python train.py --n_layer=9 --d_model=128 --n_head=4 --n_kv_head=1 --head_dim=32 --d_mlp=512 --vocab_size=8192 --activation="reglu" --norm="layernorm" --norm_place="pre" --norm_eps=1e-05 --positions="rope" --rope_base=10000.0 --rope_fraction=1.0 --qk_norm=false --attn_scale=0.177 --bias="none" --tie_embeddings=false --parallel_block=true --init="normal" --init_std_qkv=0.0479 --init_std_o=0.0479 --init_std_up=0.0479 --init_std_down=0.0 --optimizer="adamw" --lr=0.00373 --lr_mult_qkv=0.5 --beta1=0.9 --beta2=0.95 --lr_head=0.00853 --grad_clip=0.5 --warmup_steps=407 --schedule="wsd" --decay_fraction=0.823 --decay_shape="sqrt" --final_lr_fraction=0.1 --batch_tokens=32768 --seq_len=256 --doc_mask=true --z_loss=0.0001 --train_tokens=158700000 --steps=4844 --dataset="wikipedia_en"
Each number is 500 + 25 x the weight over its row's rms, rounded and kept within 0 to 999. Layers, rows and columns count from 0. Numbers have three digits each. The size before them is the row's rms in percent of the matrix's.

# q: layer 5 attention query, 128x128, rms 0.0456, rows 0-127, columns 32-63
# k: layer 5 attention key, 32x128, rms 0.0477, rows 0-31, columns 32-63
# v: layer 5 attention value, 32x128, rms 0.0454, rows 0-31, columns 32-63
# o: layer 5 attention output (transposed), 128x128, rms 0.0819, rows 0-127, columns 32-63
# gate: layer 5 MLP gate, 512x128, rms 0.0716, rows 0-13, columns 32-63
# up: layer 5 MLP up, 512x128, rms 0.0761, rows 0-12, columns 32-63
# down: layer 5 MLP down (transposed), 512x128, rms 0.0687, rows 0-12, columns 32-63
q0 126:508491481471519502503474537500509499524482534544519494471524461473481522521500457480521491532478
q32 070:486500469458509450499494525508491499525519474541531533482496479495488536491496479491494496534509
q64 036:510487471483520505461480485506486468530463468442512472510543514516499490517516474471456494457520
q96 178:468511467476493454487508540520526497539507516517529520506508477516512523473509474479516537518505
k0 073:509531523506473537489470506453500470518481509470497559498493572513489475537491509521518476523455
q1 137:482503478489549487493485545512526511505500529519511495466505460462479547518486457456500491545475
q33 054:483537538449498467501508481519533515514475487466486512534480507512530513495506516542521504538490
q65 035:527479497519512539417486450501522515497515520512457498524496532531419492525493497448466500477486
q97 162:459489454491488462497507524539534507537516492513518496499529484526509510454505462487518534511523
k1 180:476489485469498482510496529486536488506509513513529496495495450486496539501481450489512511518492
q2 075:472476504475502463513475549512526490503517498495502491472529510504535489476472460506526488516503
q34 059:513465522507524489534500504464481499503508515527488517453481467498527481501483462490481499463468
q66 059:496495472479510466517528533479506493535531458511523524443488487485552509499511509522521496539498
q98 083:519477513496500525497500501447504456498487527490491506480492514465485490553469524518480450516471
k2 094:527532510498471526505517476499468504473467470487481523508479535491534478513494554539476528460530
q3 135:491489463492524487495508502487511475502519524517524478483512465493478503500456444474493523525475
q35 095:475523482473472456478500513500497480520500492530520519500492483519460527502476480510499518520488
q67 068:471481494518544481429479490507510492525480538488504488496531538566499485496489475448488489513503
q99 109:485523458497491457523517518522503486529535494518519501496528466527515519494510461487481543518484
k3 076:475474468471487498483484538480540512537530491489506484492510531474500543486484477490498505519469
q4 112:519522531513475517501479484524489492508470474476468512519496491517511508490528561530515484466525
q36 095:538491496528506552487517521524506510485489529482493486517545540487488480482524521495503515480505
q68 082:540519552496455534541494477489466486484497456512471512555504514443480507508517523542492492469509
q100 091:521512557499502550504505498519499501483492491449470507511517543473527504501501512540504502485506
k4 076:565505531502488519515469501537443502469524497462507482490481458505501467550485488536500517459518
q5 073:499515489473455484499492514484532482504485437489473530521508532504565481498525540558517475465528
q37 063:488487512543503529495477519479476493505508516506512494447540515512515492521482480477506462475477
q69 070:488511476494531481497511532480495537510509449532535486462473468531532520528475537490553504519511
q101 101:494488508491513526485499494468483518460494483504494496505471527481457485543473525516480454491500
k5 092:544533524511470515508511469522453488496483464481462507543514521476510507498556547514492534479526
q6 080:484489503512531490477497496500524491502536516478508480489471520481546512499505483499529517525516
q38 081:482533501495513461503494502493519496492464518482515518497475492516524534493478441511507492524536
q70 110:466462464507536468487521542490519494532525532502517490458483478514549504500493462482535501522514
q102 074:442527493520515518510510556508493501478488471551495513452501514522485511512510487475537506481500
k6 092:481527489489513519492511498490529495508452479527481501503540530481457516515512546513503485517464
q7 113:490503436517523475490498498489500483510509518518530448462517468494464490494493469498473521474490
q39 093:471527499466485431493508482521516490480496457509514524510466473538502516504492496509502541521499
q71 076:481494532516512521492471446503500468498486524476482498527507533523501489469486461511457511462487
q103 116:478514451490508455510492480494499523498529473541522497487492448521494508491502462467501513519536
k7 087:468488486485523465466488522478528477539509500519517507468527503528495502474473460484523501551487
q8 081:529531501511505512520457524488443536490461484524485514472523478531483505490518522494480506542522
q40 084:495512506514494523505491561509470490487486492521505536521510508487494486475531506495470523465512
q72 124:547556536519498518520476445546478493483471505501481511538523526526482497513527516522462501452487
q104 076:503521528507485513535462508491483528498465485455495532542498515480523491462471530505485510521500
k8 093:536470497495468543521482522532452486479535509480476462525497444461468522509498489524506508446494
q9 093:520520530523472495480473492496504511545471455512511555497517485521551520496476504506524487499519
q41 099:485477480525509528469522543517515508506521499504522469457543499498536488492524489464501454488507
q73 084:509508471502499506517508550540494509501529467516545516483506486495497508521534523508533490522498
q105 086:492487527513491546464492514493527478501466522491506532528482522493526470529495506536510483500483
k9 081:543478512460496526528524489507455510491507498484489465545509480469496510483503537536484545431508
q10 078:495490486485515497501507539461490462462511521492512476476521430470517516503490490486488525518482
q42 102:498494527518484481466531482492538467514510489507494525459487545498476490461492464492513499516508
q74 100:476492498500487472475549509524537435492511498496525499459520505482506520487508503502536527491524
q106 087:483474477476524471506522532503531503522524478519496483448531450474501507487480470482500515526508
k10 084:490516482500520469458485513492537490556499531512527529483519534518482491529497479484505497538499
q11 090:504524489445457482488475544515511465515460505509459534511528489524499504467511479509488452555515
q43 111:515524543518499480497473489474476524478472512496497511543464475535486488456510489513446531506460
q75 112:535519542504509477506508454513484513489475521463474482524490503569515484494493501513430499446494
q107 085:490523454516460487528519522474505525491488478476514480511448499526532489498517494540450546530479
k11 103:524517496506458552492477500526488483496538472479486518514497508457501468495523506483520519468516
q12 078:488453502494452518487530490506520432533535480485500469488547495494527552458492484536491510465484
q44 095:508466520521512550482553505520533457508530496492492503456518506450535500461510476473496499490486
q76 136:471485491487512484502577542476519482493525470487531486478502507478517506491520520492499492493517
q108 077:457490486499453521518520494478518472490509430525470515484513497445485502532514455539515523524468
k12 123:453497496503477442483478517486530511546498534518531525481502527510502482461506516458473511513504
q13 098:479501486469536496517524488501525519481486510468532522512429517499484512509508458487518478540499
q45 104:516534490481505464480480479475509497493486477527495508471481479531475501511440513497507538494498
q77 092:480501477501497460473505463455489477525512485530482457483513500499466533511501532490502504485527
q109 106:487500473464524461487502509532524525508501538497512481494505471526461503463498474493511549524487
k13 074:519499498462536489480476474482504488530515543512521529491490544512499530544506516476445464522494
q14 085:480476512501505479516514463495479532508486510472480561511464528512516488473478511494477512509558
q46 095:486492515474527490481504464489513507482477484479507474526460497473494477519548485510480473516529
q78 089:517482560467506479509510485522493553478479508467499532532445500519535471497502475550441521487499
q110 090:501516515528493472476509456488510487485516522488533512528443522542519460496525486490489476485494
k14 113:453504508493485481491475524465526502514480533524539506483489498480473498454509491506506499560461
q15 083:481473469459512507508497508508484512512497515496533508508457469455514502534537479482474481518530
q47 114:474489474488480468476549474467539461491511480537537500447482491487518509486488472491525482516501
q79 104:452501472501474465485529511474514455519532478530527479481511472484473548510524503481529498521504
q111 092:524468449516497469491532540502508516496532502516546464491529453501513486491530481507501515507505
k15 068:462526468503534508441463501491491475529485519516521530499505538494492501515507520494527490551490
q16 174:535495541534469527544496502488463497497509469504451537510506524471505478500515546515495499481510
q48 139:521493531530492546502487495499473495468511492480475495516528524469505484492524525514465501486489
q80 145:538518502529501545505470482528468502470499475487469505522495533481511476508528515534495482473524
q112 188:525493542521478541517479470476471496487514481450465524534481524473506486539519538521484483467495
k16 052:499476470478511531539558490525481536479521491470479462533485447454497503460497465526496519463516
q17 069:517461530531471509542508466473459490494541451506476436500485525465510446494514518540466495470520
q49 069:484482475537462498529494494483475484514472499498516498465518535466541460470538512520492472494514
q81 067:481502448504465494487504561511484472505500486547503553475517503464516480493573543512536460518497
q113 079:502485495551476519523470471497476542510507462513489519536472528480508469500530534519471517478475
k17 183:462488468491516465493510532495531484535503514527535488476522481515486516489480459465514482540479
q18 112:479518479478511472467499501539541479513481511497536502469520478523520541482519465467498486535496
q50 110:465536492469479458459541504520513498539479500508524534534503497514489514499497500470475497516471
q82 089:486468548510482462469462462505519497493469499467513536544495511507524493496436482503427464473476
q114 128:457509462482475492496544513541541504515481473510525512506462504525509509463499492481507510506515
k18 124:530515538521481520519495475504439506482487495485482497530490532494496477493512519528507503496519
q19 129:522509519508489502504494454485482521506502461490481513519474532512536453493494555539504515448508
q51 111:511531473529491521518450482444484526483482506513481491546480511527502448527504544551476525478477
q83 093:517493517483517516531461485497449536500446507496483525507501500530516491506510535533469539493495
q115 107:538488511551525515525485475495471523481495532506513495514469508484513478494513518490463506450473
k19 061:508480496458504486503458500501489464483532514487509471497478434501498526550498506444506517522537
q20 099:509462477523485503485514554483481500512522529548494470498531477448470507466508462474476501519544
q52 092:478497492508470520532503519531509488510460480484493486489500521503503563482491472560521463540577
q84 093:488536477482510503462504556465491464534480510502521515496498523484534473476501524520537527539489
q116 113:491492470463517518507505530505531438544464500544528509505514526476484553490511485518522465492519
k20 103:522527494533527520488490473509462534473455466496512517499519484514514458495526552509477542461477
q21 088:481475581483481508497495466494517504512501519472510526534471541480544492520468510504489514449491
q53 116:494517506485483499500508519561504488565485504457508500523476529475513546500518532538514480484547
q85 117:479480467471525488471492571514477483520451513514521511466478498460539494515500514512524520541540
q117 102:452483493508472513513559485525518521556480454487491561524472532509528537456558514514506529475489
k21 105:514516502535555507483476462510498518489478503520503480494532506537470487509486502474506504533505
q22 079:500496523471461519488524475496491521513506515470507474510478524503514480492488505533515484502531
q54 096:483484508504463533529458476499526534484491455453478493501486527534534469500456507525518457484502
q86 142:475477470488503475524508536442535500517509480486510519471464477469569471506448494513517523508505
q118 097:488484557479520545516493493500528505478513515510479464495499535504496511553490501479513475476450
k22 094:497545489524548476494472489458498485511495478496522485462531508536480524499535504451484481530513
q23 104:517485480538473500474509462480485532493478442489495513514517487571478496498481533476510556496497
q55 109:543525499512484534483507488517482553498509448507495498500510501541441492524516498500517533471490
q87 116:541487534482472469549545472495501486511512546486485481509492474504428533513460519497520497471478
q119 108:538512525509494517467491428516516517464507459487487468489477514498496468533458506501496503517482
k23 106:463495507487536476503463506494575465512500517497509550460500523480485509508501472479477509494496
q24 092:493513532514515507527496499464494450468494505492535520464496494468496493544525515488528490490483
q56 099:524500465523474521554557502468516434516531483529499504453555511492489497503507512519513543487488
q88 093:469506454509481520488557533498499487525515491508524494517519496470467535499549538487547468514518
q120 088:510428503536479485525504482472482488516518486519490491462579473473522505470480515530493560509463
k24 092:495484493465539490446503527501504516532476574490569512487457504508503505511486479438490472485475
q25 095:518497521525504507524501492482514475494560512452481479522513505515458537493506507498491478509469
q57 096:489499499512501504513526497509512549496512490468502496492493467460489523496459499485506495473487
q89 111:496521450545531533519531506469506548468530465506475475458506487485470490492468484496537495526511
q121 090:471548531497471512494512460499510488486505427462445519508509524471493477506486503498484495487484
k25 099:465482485521485505507492509496535501529515506513478450454485514485498471473504490523487522484510
q26 085:519525498459466496507466428490506470445458497509483483489527488548430515526511489469519517525490
q58 102:506496523517516493508472456491497507463518512532479487539524453504437501538506484463524500491446
q90 087:487494540482507507532527475546515501516506528469496495526466494546471553491470512465493527495436
q122 099:531536528484486463488519504467507493468493512493526458474502467521484482518474446482490473545501
k26 092:525491493509510477489498499503536484538503485465483533516456570492527459493467519526461501487482
q27 078:515501500494498534484489484473495558521470484488491510516441529523521457517446511505529484444477
q59 099:504537499492498467510451488485493522529468505546475531502463503505475504505504547507501510516493
q91 100:485495502519476506507471465460470522535449536511485488505508498536508486499489526529500511460494
q123 074:509467479499494488519475460524498517543512503540518489521531463554489512452504499531468522481484
k27 087:503487538439516479523512485505483463472504518487553498542491481507539541562495529464517477483545
q28 075:530471523509485487505502452500498527531486471486494524531452532493497435472522486493467483506542
q60 084:483525482502504488451451494491464516510494476514496501529470528535436473539510535505491513503515
q92 130:509540519505477485493448455490458491500479487514469523544513501503477468510522503512485500491500
q124 082:540493495515472476483490480483490513507549525494517502559482496528504467481518531487453514510521
k28 093:503485476503508490509502522484477505531506500503518509443500480516531539470525469540496514506481
q29 084:512494488533510510469506530505479486501519523540530439471535452511492532504451470484529471494491
q61 086:521504468468517511555454513498528522522505499510500495522471483512521506497499492507518435493525
q93 121:508469523492525492521551545506521502524515516459521469489481512544528473473493485482467501519480
q125 106:510497476467511484519529537474498478522483477536514497467540473513499528514490468525533470480519
k29 096:495516522519480524509517486524500532482499472456488524530510514484514476480519557489478471503497
q30 099:494497493482509493486541527515502524505478529509510516484476462469489494473491452488458478517507
q62 106:477490463491505458481507485493525489511521484472515499472469487466559465505500482506468487498489
q94 083:497463494482517476481447507506499518478471502486513545439487506531556476501505479520486497542516
q126 102:432477503498513484481510533501541493532493522517545534504465481514495523459538486476508514490492
k30 093:543495513511489530540520451505445488475492498518504463522518510505524478515489540526512493508532
q31 091:521451515509481528521503492522474494558549497494477496477528489484522473483497464490490518462505
q63 099:501471506501499538516521503483505476503521467461489485491484512446552478482518455498469482467510
q95 087:540464496500542499518488496539520506464490508478518529458491497496518455490503462508525527503514
q127 081:483478505498482537558503502475454498524500465474466538492461502522515485532516494519502472475463
k31 091:475531471517480502537526505524546519537501517514522497496504475507460572462494498516511517529524
v0 101:492534522446505489488443493508485479469482514520507526507501483443502493547496478485495546502523
o0 110:480465504509460488445530530485513431489517478490464501486529495484515520492481478512509524514498
o32 086:477496508544492525512521500498560471459515474520482511463515504461532559494482510507521480535490
o64 079:502477464526482551502508517486554448491515459492501475488508509451522545510499474468533476513500
o96 118:488529493524471490476533541486499447511474486521446488494503485483516523462491480525486512493513
v1 103:493490502462550480506483481457482506477502491519507480518507512510520491515472480463533491495564
o1 099:545495477518496482488498542493480484469511488521449489485491531483455470489519462489490513485491
o33 100:499497524482495498488465485502515475442506490535439501505477529511466476505514473473495512497487
o65 109:508496523513494489462507451510498480478503513540498503518507573501487506523522492468490490473480
o97 107:536511437506495495500471550485494498498503467514498491459514498492451481489494469482491515550509
v2 091:508502514458456484505491485474472483529517481491480516518497527476482471476506503523531524487505
o2 090:504494529526523506546513482524504551515491496502476505496443475540462500510533507468475501477471
o34 076:500493498525519463539520528511460535560495493475507467503491498527507470451558493486479534427485
o66 112:489486544502507455550485526514495555500489511482533516501464472496508485467497515555473528474491
o98 085:491453520527491502515523462532484498510534512500493501509490515514526494521520512459480518442455
v3 098:475496546604502500518488494432499478513541551479457539521521520520494494479474535481501510491495
o3 114:520502535523499480532489529499485514501477548488513474486493523488476516493516517532502490500474
o35 074:446471496494472457509458507484432540509492526474529486515506502549471501486491494498480492491547
o67 093:477496460503469497500483521512478518513451442498485535531485521509500517509492486508504505530521
o99 098:482514532563511498528440528469489513484509574457502497468471520492473505499484530482505497495478
v4 101:501530489485527480498490497537538479486446536481504515504477524487531514471456532520501491495526
o4 100:505531469499500497449509531471489506499503524501527478497460516522512489508492512529489516476514
o36 093:530502457476492495457484495455474515526478492540531526518478523505486482501455508532468514497479
o68 092:551495508533498485472502525522472505462455520497515520513505535522522500472471472531469526515489
o100 117:475508486460505494454484528461475514508523505532498506528498495512501481529473515510511483463529
v5 098:495520491484527517503468478493480509526489533514496545529472494500409499512537505485499511488485
o5 096:463517494505485482540521472513479456498495507484489481518489452537512532509506471464509476479506
o37 091:479485482511508487547566476520515472521492494490517472458501465491549523518511484501484500491533
o69 097:477503443494506498524498490514517516523485486457516499457503443482554505493486496490524499511502
o101 094:479509486517468486504518463485487471458483498498492489534480481529528494491541485502470481447511
v6 095:521496524480528482538527504512481532481437512515529470456485470558496505495519513528528518528502
o6 086:497520503457474491484486465476464529500545522523502527498478505518473475544495491490527501504490
o38 102:526462520472514471480527460497462492463531541540478510508472483530469489519502522458464516523507
o70 109:513473529513488443475533452519455485478527540531493517467483492537453499525508459487467506498537
o102 105:511506500449512464505480491466481521465515499509502545496499482525507448511493519481506495570495
v7 100:513521489507486487487481534466458526510461521521530549468507470503516532505484518544506553473553
o7 109:516505491517505498486501533473485518509499505528509534491541495540471511500432533531465509538487
o39 081:502525490528497484481501529453498507449474543535475506520483503526484544490441544513465507508467
o71 088:469487497528461526492510529467500460489484492525462496539487513473487508505495481508506477485476
o103 118:507511480516529484507482538499490520514474520534502535475516506508468518501439515522457521563479
v8 115:518499530463480518487500505496528506485527507508486490505495489459530498543479497490523443521465
o8 122:511514474474486523447492468462447476499500511495520487536539499491500519509511475468514510513511
o40 094:511446500499497541451514462516497463463504490506490518500483505462514516517482479454515532509496
o72 104:472444479481502527486507468503485461469505479486487504481516487479536538506502482441513522527496
o104 129:532510448482493523456496478462460488491480508509499454516495498485497535507518466494497495515514
v9 106:535477550492442470484498482539487494489542521487492490532521497527483511488496467509464459476455
o9 098:484472531484511521526489500535495465507489517450498521523491489498560514505502513492492509511496
o41 092:491479510502512496543491536521515529523480508429555529475523477508576504489465485494507521520519
o73 098:458487471450515478505451549505537512451490494465546537498491512502519477473472506525479495536500
o105 118:505484547487478487500517456536501474505501492476481496526473512498570515470524513509484512449490
v10 107:500451540486526493523510495511528464528481558480506543549484520506506553508488490485489500475539
o10 113:460508513495499502505441498474459507490484509474518485490506513527464528505522555462483480509515
o42 087:504500497502504495513484509477537512481446486497519513493509497505530516513465538530495478510476
o74 103:538516506476501486467489554451576533496466446512518553487551499498493491495473520541492492526448
o106 123:462512484506468500493436500455483489492489535507522470508503521528474533516522558492471471500519
v11 090:485462518499517511562509507523548510548494510497494509481455504508525502469478542520532502479492
o11 103:546496418526519506502510567474504508493474492465554437452519475469499473501466465507529527503493
o43 085:502455470456464534493538533475503472485534460499486504470483485456509506496484467507487480525507
o75 089:520469468468449524500536522500515489484557471458498481511482523460512524528514486475524461496516
o107 107:529491437502488489514502565459491515519462468471524471477498451463491462493474461509505479501543
v12 095:505537508536522476469509502512504552496495545494505499473499499518498472484502470465485504523540
o12 096:501482523477484478471469524483560481486504505502479531481506512498535526460489489527522501536511
o44 094:457471521512520519499502489506517529462494531519503514469511496485514560520504480474486471546480
o76 092:495506490493519489454521461489478458478482539501485502479493500546504512498505491449478511483500
o108 109:485521564485506488501490520511554507467483486511469512489513504474522528459491481546516490534485
v13 102:506554515505465485475480452490484556497494475517528529447500460516478517502510489512486522491535
o13 112:509455493490463503473514491540509477493493481520519514490521481515513512513454446544494510507511
o45 074:486464531498489511473512507513516475460488460498500539489535498503503495494467457519474464533488
o77 101:450444556476494526422477491474544460473511484482505539494510513524521492507460487496498541565480
o109 123:530488468504492513500522512512500516532464458502485504509482495497484496500454441532475498515487
v14 097:484504492486453512539483524488496480470544520518474524523506492463455527507497466513536506531517
o14 097:479514489512475487499562478519476460472570462505467486491490506537452516522529524473511475480520
o46 069:504510485508484500529525492508527482479570475492501492491505480501486490503506543478499504542550
o78 087:508474461480473518535499529524509510500568460512543509502501467474498511510535486519503472528525
o110 114:478527499518477495491545485491489438481520486516449512495492487509494501500561525479497490482512
v15 110:516473514518469503511495479464492491483534453525530480488459481499521503537489496516524459506546
o15 124:562471462506517519525479540546486467463471492505519473482501490459512523494494427495454517536509
o47 087:531504498492482519500498521535490460475533496513476507488497511510520483481521440497493507502532
o79 089:498502500451503459503455488509463433470543511520490511501509516550500515487502517465483565524570
o111 120:566493427520499537514494530525466498498461469476506462487488492472506514494476439518457509520510
v16 103:469433514499489494566545538582521523505474524503491532514493493519496543480547460479514504469539
o16 105:440526483495464476486441527488490506476516463517488523488497520512503483485504534476507480504548
o48 099:494513496518463498495476541490559490448512476520477496489508506474508521477484554518497462568479
o80 106:546523522519463491501461538503517546477491498510494510535484514472502496493517501546507462506458
o112 104:465507494469479470507450552480508495456503475537519482494506491521518486492520544506483484516529
v17 091:506523491491517491516488494501474545490541453484516493495488531508571443535491529533535485515543
o17 105:563484482505508487534502513527481546515486464499505487476506520482492451503530476516467535500495
o49 087:505498513513527488491520530523514536542485503510496507476504538507494473468538462513501542471500
o81 097:520520551520548465518515500535497501502476527507510528472501518535510522466494479479491547517496
o113 097:530492465544520491524482523541495558533487463500504498445490507477473476491503493510486526486522
v18 094:504530495455472487557474472431498484506511482507459547518486485478528493519500513496501494495512
o18 089:508466478509487494477546516513507481528513525486459482502483535468435514515553482460496502468462
o50 081:462463479470533541490534527509518501511474511519510478463505513463492525512488515466472485445504
o82 104:480463452498481529484546576506538489513536436525518457484515511480476532488509523450525482509523
o114 105:470500474513495507482527495495488460538504512530456500491497525473458505494505486480478515485491
v19 086:499525504524512493463432504509472541470420478517478490483500528518483491502472509500510500506484
o19 097:518526501492506509493461461490485538465496529522482512540468538512490467523501526455474511499467
o51 086:530507531495495502471468465492438476485466522504462506521460527532483479527521505492498546481470
o83 088:490508564511508501479468448488470485496455567490472498508494509528539499534493483536480519497482
o115 089:536482519484511510515476444501484549455510512493506541511465507540488474524483490439508527515474
v20 096:517484491508469505468482492510509501474565470472469529515492504498519555489507478500482476528511
o20 107:507459477512540531531496493515523524499450467486533486500506481529540522508492486480502476503515
o52 082:468496451522478489528506545513536527516500463501492527478538525496503491520522453517530505497498
o84 103:483486475514517518467504517507524524510520527509502515435531512502527515506476474504525488545487
o116 096:492466480515484503504495483516534511491466486484502499522498512510534539503514446498505478478495
v21 097:524443509539511482472450502484511550552536485490481450502544492505535485460524488488488555496440
o21 101:496489491529524521534475529507531516512457528461512480512514481480549508496503503470537499477493
o53 083:483518478508510513526505524476481547507504508454528488499493468520504501516475502468542527501472
o85 088:494492486485487523476478481482476529514501509491557481522473484504504466485473504490505542512438
o117 113:506492552513493497536511517521517488477497551457513473523502490471547545510480475487522500454494
v22 096:495466515465466518546523495478497538495553511520520546491518495505498498510533480510513515477533
o22 094:480505448454483466505502526515476461482512498488502470470503488526485488517514476513499487489530
o54 083:517521468496503532500499533497511479510491500483502485480542496454540472499522489521485478541534
o86 103:490491459475480534498524544519517523539532458496534465526528512495483504479523518509509462523510
o118 107:486501444496479503486513542479458468476468502478488451478514496514549465510500469530495489486541
v23 095:530462516554539487466450514499522486518543489531498522504503531494527445513486499483491532488478
o23 105:489502543504503476527522540500462468465527537508481474509508500449502481518507521533506517482499
o55 082:483505503520504496487487517484474469509505556501484487476534482473527507513489492494502486464512
o87 089:507516495468487528515510514512496455515510476491494495501492516481474493530519481469501482476525
o119 109:479524529511502475499520540496484471504505556521478478479524480460484504491474510534530514478507
v24 109:475483488518477503485512557514510506503535471465510514494485510518484511469527505487486479482506
o24 110:506504506486558523531488476509514525504459485490516505468480501510511539520471529505512463533500
o56 092:497495462477484493502532510486494513572515457475550533466506497505505468508481493522507516483518
o88 101:504496448522510518478555508489504499528501460491496500431518501450522491506481475491526523501501
o120 108:485464502476540486514484500518554518510523475520522512486495537521503513532498521514520471552472
v25 091:485481497448535517493514550500528534505536520500470478490494489488524497525502466469488468532484
o25 097:460456477479483508487500533482521497490466459502487508495526475494553509493487473535534507500508
o57 080:467482485492492527513499511551530518492484446507472536501510487480559545517515474504550478535505
o89 072:489475487485508475496448476502512518498490479552461499495460479495504489505506519490509531500495
o121 116:464507512488487505486523516508485499475470467488491482502508461470554527493497487552526499481526
v26 098:510469489480561474507503485448513469560539496486530546501487509485518498501561537525449473481539
o26 118:504495447515517482533531513499446490515479538446544435496503479477499514504511512491510502510541
o58 086:485500483501513481536518498491456539516478536487535456472548497479482452518551462505495484500504
o90 077:508494466508523512509552495515481486532511464506474481444526540434511463481523519467511512499512
o122 112:447516436537479486522505536484465503521484520485548427491526477487473514499529511483498459515525
v27 097:522501519479527488478534506485479525502452557538507466483495469500487460513567487496489513507538
o27 086:486527484503450484463482512492444474473494529505473476530465491491483527492481442537512525492521
o59 090:561544551524511490523486486492468500478496531479472475523454510520507544461503517499502516524503
o91 117:511528530495510475515444481491459507489486515487501491551458508508492472470527506524465521470493
o123 104:543509473496497529454513493475444502475500538483508454515498454510522529500482475518494539500518
v28 107:510490479486504540467519511556491504486476495507515454465514492538533573501495501467461486494482
o28 104:504487539501488542510503446529518505518506511504516524525512494519537523490474509463500465592508
o60 088:533515547502464503543460455473525544490494542480522498548487517527489529482482535478500482576483
o92 095:502512544504495470492467456486511487471453556464447520531465524551541514497513510471489519504479
o124 122:524478525465514512513479462514518537508497517499532517517523504503529517492502532479516491582488
v29 101:504469474439475527507515523515522495521523497511488478503557516468504515478510525483474519523440
o29 113:479506514498468525526526443481518514531492469472537465526504440528510498497494480462522500434524
o61 084:509523475506502517539523508485501505562482481415506464472505445515522527494528458487527495476513
o93 086:476518551465505487536464479461506543526446529455501495492505474545542475490510482486478529530476
o125 114:497490490509458518495524456450515509500512487456534490523501455539486503504498487440501492427529
v30 103:486518455523527485510527481453509483481487516531474492505499500476517479472490499511489581517455
o30 107:522513500495505488507486494463524544453498519459522511526490497512504526531483434493519482506508
o62 083:556506526486490489481503477502482530491520493564478459520507493531488482504505494510444500476530
o94 115:559501514542497472537504543518495515509525529526516476515500511448480504497512505520485481455533
o126 112:475500522506531480492464509443542503484493510510485485521518508517521492485467466479499489502496
v31 117:488533501471498506509484493528498553476457527515510510501462532540477489513530481512532489487504
o31 128:491493486453500481465480469481455514485488447552499515542493510513517467538461498541505499488520
o63 091:512470484505503464477499517516463471459463448496453486545483488503517493485506454539475520477476
o95 087:525495522504522496485472485491500513441431560451475508510504474509529516475504487526480502468464
o127 124:516496485458513482456487493513454528496489435538509526508492490518512468520474487545494496509491
gate0 114:509513477504525512554451494532505504513504479506456496520548517456478539520516532459487501513484
up0 117:483477490511537493515485506482505470523513491471455566552479489529500495520502513473486462510474
down0 117:481535476520525482529520484510510523560480465519501548546439486504505512486492468463474522457518
gate1 104:482445548490544506506536493509488519434512501471454548498511526498564489514508506469490494492517
up1 095:486506512489537481475507492494506526506520461517507510488526510485448483525492501522485508518503
down1 102:480476483480469511478523563501491480496518495571501491506482500487484554484514528511488514459485
gate2 096:499494476525530498492554545528480499526507518494492522541509511535502491480501504530498497510460
up2 080:513467535488463509500488438441513464489501512503503466476497477493493484550484487466501488459516
down2 091:508494480497519533488509530509480520492539511483461489494476476510491480470498496505514509506470
gate3 108:509507536517505558500494508488487497449516469509508482560497492499502552519514518542519495496519
up3 114:479461478479502419505492475491492518538504559479481533452511543517526467458510484458476492491484
down3 117:472501526501493475504467543529514466476444498485486471461472525510500436490540524500519505473489
gate4 112:512533530486514481476521452513507514488488542487467536475488513510496464494476487459517524498512
up4 119:483540499499489519503477507543495512464496496511483540479474536519490497478518504488505542491511
down4 114:511473515487544483505517491479498512485467475565535482506578515496484507509510466528472479496496
gate5 120:513516478544494491485509478530482489493492508464474560507498535475542449508477514516470462515477
up5 140:499498527454499517525475513509521521518547459536503440516503478509500542498497499499513523468510
down5 116:532487489480465507504510505519507524503511462473498531496491473495527503498469497516553492454526
gate6 109:501540575502505512515501538499477520494497540444497500528448497468492508472506499558527491518474
up6 098:507470528485500500514455515517488468493481536487515501518497499487560479502506446565507535485481
down6 107:463499454488483499493561487470466498496488527439525483481534531472475516499488524482472513510483
gate7 107:594513486472509491493466492505491470460494472487468475524474518473489540504557520548501501517517
up7 102:527517483475498461563448501524519465453507488475490456523524557498488549476521483492483513511550
down7 110:514544528499491528488496565492476474490499479473526505494474503535502546541497512534512478513498
gate8 120:519502471480543507498537496494499480470510510498479472474507514493475478510521508513527535511474
up8 124:496478481488527511454526501521512499526510520510512471489484517489438540486483500479527492486476
down8 123:492472479489516521493493527484505516465496519525515518498492499477544512440471513500468490502512
gate9 118:485511538491504502496497503490508492459530472498497485485499487501516491525476516525546476498507
up9 143:529512475500479506524502481527467536544464512532489504503485474493469531451521513488465525543522
down9 127:488534539498504528513513467505496487475508512518534494496496442470473563517495509469513528459524
gate10 043:504522488478509497519484451539477521505515480516478503524491523476493496514501513505529552483508
up10 041:479511492491494507524495482503505513559533485520510514488520516449469502516471448490523513480506
down10 036:482511502512537490482474509480453550512520518537463480481487495461458509537497482486479500513493
gate11 027:483480523518479526483506515531464548465514489501431517503504478504509522499514536509514545475520
up11 020:475503477468465512517434504491511459497466464510475454528527481513446461501479490522513541482476
down11 012:495501507490459495494485505534499497453526525481506532539491519457541507499566507503528562502490
gate12 104:549478525554478524515513505496487486466528525482526471463474467473521497493504497502454502439525
up12 099:454528502530531539472511486475545495497488497507480468515484519513533524557466486485531487486479
down12 104:493537495503535500489491517520549496500463474494441494494468467463519475515527510499522511488502
gate13 111:516525481533485522504508492542468480469509482531502467513477533521580491468495497512491493469495